config.toml
n_layer = 9
d_model = 160
n_head = 2
n_kv_head = 1
head_dim = 64
d_mlp = 448
vocab_size = 818
activation = "swiglu"
norm = "rmsnorm"
norm_place = "pre"
norm_eps = 1e-05
positions = "rope"
rope_base = 10000.0
rope_fraction = 1.0
qk_norm = false
attn_scale = 0.125
bias = "none"
tie_embeddings = false
parallel_block = false
init = "normal"
init_std_qkv = 0.0357
init_std_o = 0.0
init_std_up = 0.0357
init_std_down = 0.0
optimizer = "laprop"
lr = 0.00235
beta1 = 0.9
beta2 = 0.98
weight_decay = 0.14
lr_head = 0.0128
grad_clip = 1.0
warmup_steps = 362
schedule = "wsd"
decay_fraction = 0.434
decay_shape = "linear"
final_lr_fraction = 0.05
batch_tokens = 32768
seq_len = 1024
doc_mask = false
train_tokens = 180300000
steps = 5503
dataset = "wikipedia_en"
Each number is 128 + 32 x the weight over the matrix's rms, rounded and kept within 0 to 255. Layers, rows and columns count from 0. Numbers have three digits each.

# layer 2 MLP up, 448x160, rms 0.0519, rows 439-447, columns 0-159
176106149171000136190076002141122124164150135080048124053131000123100089145135241169064146152087137109127130090173062193078122205135000059186027049207137106025121156170043199144075084114131219222131123130123147127207089086156084167084155090093167175068156172203173127119097196136097068166155007082185087204002124151189063094122108029119123162072062109110193088040204170130051166050087053137097121079052166132130152031086194053047152110140102167107166109139136117087128106110155147
140134134165071139125103072136129170087143176139111065115145088132099137102172144130115185188141094161138137166117112116147159147144110113134096106158110101125121120154081140101097128122126103084137106122135111115132114092114108176153133099109102147118125133130134153165104172142109112147134103105086084125098127115121101125173167136126126098108122133167164122132145121128174110086117098107134117108107129134111136114109137120095127104158134143133138097094119144175149138122099154
158105127049057077166145131076101155115069116172106201183136151085030090071143136072134136161100136112062081128144117131121157115154158124137161125158098096145203119111144125170156141154073153097140112109166153121114162162125153063141133146199173146138141112165169156152136148106121103140101067147195147150072122112128100103133094108120122080152154122107139196124206086137152091152032149172113169157088133171113145120177149143117098134111132059061047162156141099127159064108188125
123130113137112134166130121065141138145113128145119131110103133135122084115138121138095129109128125140129130134109128125130099130128122128132124124078130112136129128127131131140136119137121126165131112127129116128101128117121137119125134136111123114130129116136140118147128130150128131109131114122139126139118126102133126118092126141122133091116113138127116140120127126141123124135130118119130128134146132149125115130133141136124126126129133123111125123133136139126131145138124125
127127119125128133160132125117106129123129130128130121135132129115134128133128119130111130178139119129134131133129125120127080133129126130119113116052132122128125129129128131131119123128132121123134117140128135134071118129126132123131123129110130112137127128114129135129126122141125129145129146124128130134137135139124134128075138121130113145126128136123136129130121133136119122127131125117128125136126140123126118124137118127118106123124135134128117129135125134126137120116124129
167121142156084144117108085151133151085119172131073126121107115212175136090173089125170162121056108177113109104158091096082099085152122103120117145155094201077134213155155136163050160062109148114088141117144186102180099143118110217076092084084046147195119106143130079137158130122118137152128147164084106118078091114144106112203095159152138203110149120118139094153118203090146119105159145163087115145116119133177131130103131101132106115109096141184190119096085192201159102175120175
134133120124106114209128124143162137121134144142117135135120126135122159126125104140142131152138129137117131145139130129128119129131130125130114113139132137129135126105139124123125121124123136110128129139126138131159139119123128116153129122140136117139129130130118125134123127129128134149135136125130123134124127115141121130073133123135133163129129131115137145126125120136140121147125132125120128133127131132118136126121118139134115123126137116125126122138123132116129122130124131
130104134070144122120146174125110166129166096131112135098212150136150113047099158169115080095124148096120192113103112166151063203127167162110119121115122124088132127094107073148117098102116147082176229141119081147171149075145098117121095109139099127087109131120122169149078125099138090138137098111142182154178125059168070088106069182175138090120151158098137104134135126134122172156088131184138179052150135119088058180214156191149138119139181124111139118108176086096152100036111093
120130134117142132095147123163112129132130124106121140117133128121133082118117129126122129171122128116136125125136126128135137118119125128143130140130128129130130127146124128130129121138135130115117130126120129129152119127126138128133123129128133128129133127139130128123129136121129132132117147137134134135130129112126124128108125129131134152131127129126120132120134125134122120113120131143128134129118118146127120123130119132129112125127145135132131125129115123125122132137131122
# layer 2 MLP down (transposed), 448x160, rms 0.0491, rows 439-447, columns 0-159
065177114149153064133197134110197162099096159215077160216090159135158144156114118132141070088164130180146190104111169032134177090111142248159200157135127163095232075117171096136151201222101103068162133096050092144108180162150170059184172169115166189077094102122139132162225142205095114241110129210082126096200029026122115106079122109102169074115206104178131067141080126115201053157100129119094116092121077099124122230130000166163109112104172078126052104044145157134191068128115203
145129117139099161142164103121106161087159155148139130107145136127143108091131140115105126127138111106136130134116116105135115154097117131126093120138121091166087130119083141125127115067160113117139151135154154104136100154106130121113137113136140178117156134105140124096099141127170130132154099142099149131118148100113154112121171127119114144138086153132096113140133109121136116085128151119112162129155158140170120072108087123076137101130101149100152127086090129169122122137098154
146048108063072173082137103071184109144082141139097192093191071075045036087125104096126083139117088116111220143000123161115119140091162199178148116147186088172142127143120145130177141107144139169111101090078139129084122191181089081116143096228155197061109153232167154170131169042107116178128091156184131061098139148128100072190129060127171111083095064059175112195127109131232180137087128137187147100076114123178114153171180087135100149113203130131125103125163123168145109153107078
119124132134137123128136120116129140137122126144126138108132129130133114125131110129126130123116126128134124120126125133129129132126141128140133127143140122124131124117124119131134122129127125139127123138137123109112135121122130129127130131119125115123133132115128133124135128135134121130124119127130134138131121129133137122112139141128132110137133134123120121127120121136112126121130132142120124133134121119138136127137120126120115126124110122134127136135120132135126114121124127
131130131126141130115131134129120119124132126136130125118128114135119117126131127133121129136110114133133121122123132126122111117134133115126123128124120119130127132124133137125121129120121124128117127124126122129133130128132116125135124136128128135123128122119125120133126132122127125125123135125116120136127129133124123135128128119130133134130127137127131122130119121134135123128132122128123129139120140134127126127126128131127128139123114128130120120120137140120128127126134119
138103126203135130124158077145143132118160153069150125113135105118120111091136093115101125114085100096085149145073155165111188160094142089114093104171085144110208107158111164113085146103161109057162123176131075114147168196139124104131175134098087119132126179094117137097119186118079102154102189088185110095057121131089100163127106110178074146131117083124111069069111122090158124131154136116099096139195102100111072207128109134105147127165097140010114124146138152144187174157117159
131130117128125130121144143126131124118115122142131138124134129136134125127135122138125130123141109133134132130122120131138120136122133134119114135134130140128118135128130117114132128125131127136121134123145133123131123129127136125142128134129140136111136124127115118114125122129132132122134132153126141130117128117142125132134131131131131133122112131131126130124132122130135135130120116114124126128126137127132122115129143132125124126132125119130112128130123117119123131120125141
091195122069143136126155149174102100161141122117076170131165158107143110126099202114080115096094174121028121131231121158127161131123090194163135124202139130155245102037089056110077095122062144122175077111090105131138156140125105086150123105124115098144107167082125099138129097152165117142170105130130143118153097101105144108131103131140097060121132090167151110115187106121090124108128117109090185083099135066118147097114080172101137068088138121106130158110131086064166045090111125
133121135129130121128122140114132124129135131121127128133129136123132128137121131136116112139131132135117121142117134129122126130127147140130134117124116129130123121129129130126130122120126135126132125135140135123132127125128138121138120128125121118130120113138135113120130135112130131126135120122127120129134118118127131122137125128115138124118127133125128124132131132130134131122120137123124133131134136138123140134134115123131122127135138127134121130128115131120114123134123130
# layer 2 MLP gate, 448x160, rms 0.0559, rows 440-447, columns 0-159
102149130104180133077176124164146085141105131117135116122104140158144045148128055141135130095100128134108106116130154111164151117135086146111126144156146159130123118167181115114122173141114098090116094119103144140118125126096153111169125124118109099120121092129123102100162165099152094123144191151090139118134118156130143120208131151112131112105119130131097122132105136108113155154106127182092130146153159100143112138120102139142118110108090130116140141124127161148097109138128113
166157106114126036169129155124128142118106135148094122163119137122131105146172154127113137142131151170024000101219114068107111146190134072133148133122063123089142141099183125140113147194110141110098121153148138080126171121088163109126191142115177128202170119079187156138130125156188118123118110145155143198090121136140128123122108138113126117148150133160098191066207164101118050166035146176072124175120108147105129074165117153081117092130104123089038147156150127097136052126171110
129125125149125133127143129127117124122131142135121134120126128130128104129137110130097129171128113126128124129128143124132158124136115134128118134085119106131125134128117138131135129137136127131119128130123128121077121136126133128124126126116130123118131128137117144140129136116128127134120117140136116118126133093125125130077147138129118124125125124118119126116122135126121121139131126133134123134128116132122123133129131137112124137122149133125129131120128120139131145134119134
129131120127126119110136121089119131134129142136125128123127126128131144125124130148139126080127129132120132129134134122122170131127124131139125132171125128130133133123131130129129132130115134128127118132126127133126131124127124126120126125129137138125127131127119129120120117131129126134125126131130129128125130164124127129164132124125119126135114124126112124130121130129131125124125120116127118130128122123116124121129118122124138124113133123136129126130127123113132122134127137
137139131186085118139095087153164169072139211089104051145109077187101089106154095142085180096129108162073099167104112142124105124126134103140082078145117124073133135160128121122077148112087130043100126097095139117143122106106118187104114086093107080177129084159166142155119125092082144167123115083126076128061125101160123123155095133113130231092161168145095079098146138121154162087123141148132157121126131121180138141125130152108144098119131149118180125067141188164152088118148166
118117122107120126103132141094092134131127107143142133120129127125129092126119125118137126180143140129117121127121125135126088127118130132135136142118130143137125128109137130113135129126129122155127126130130132125109134131127134114129134139127126129131135142128125106137125116143139133117125128128134146130130127134125127134166137129122128109126128122124130126126124126116129130138121124106120135136133141134112131116133142132130114127138113114124122129137118110120130127156123126
126139109155139117137157143105139210130173185139170094081114094147123079080136130179138126132197078172149082133100099123205081175089187111072091057126193092113109138104166071164100104140135132075155148106070103138092157094148116151188092085122086136105091109106135141117090165127115117134138127012114093140141086100181137133115077121203138102089175156093114114115146130099121096183074116186116175122089101162092167133140217155140149161142192148151195109077176126128174125146145131
138121142114129119139127128137131123114130121119129122126123127123133129129121144137134129073129126125126123129123124129141156120126129119113136125084134122123121133133136120121128125127135133113131133128131131132113137139121132138129122126130121133120125127127128131122123129119135127134124133129123119119128119177123124125137137126134128170135135132127133122131120120118128133126125126124118135127124120135123143128133145129136134117133131129126125124123121126130143126144127132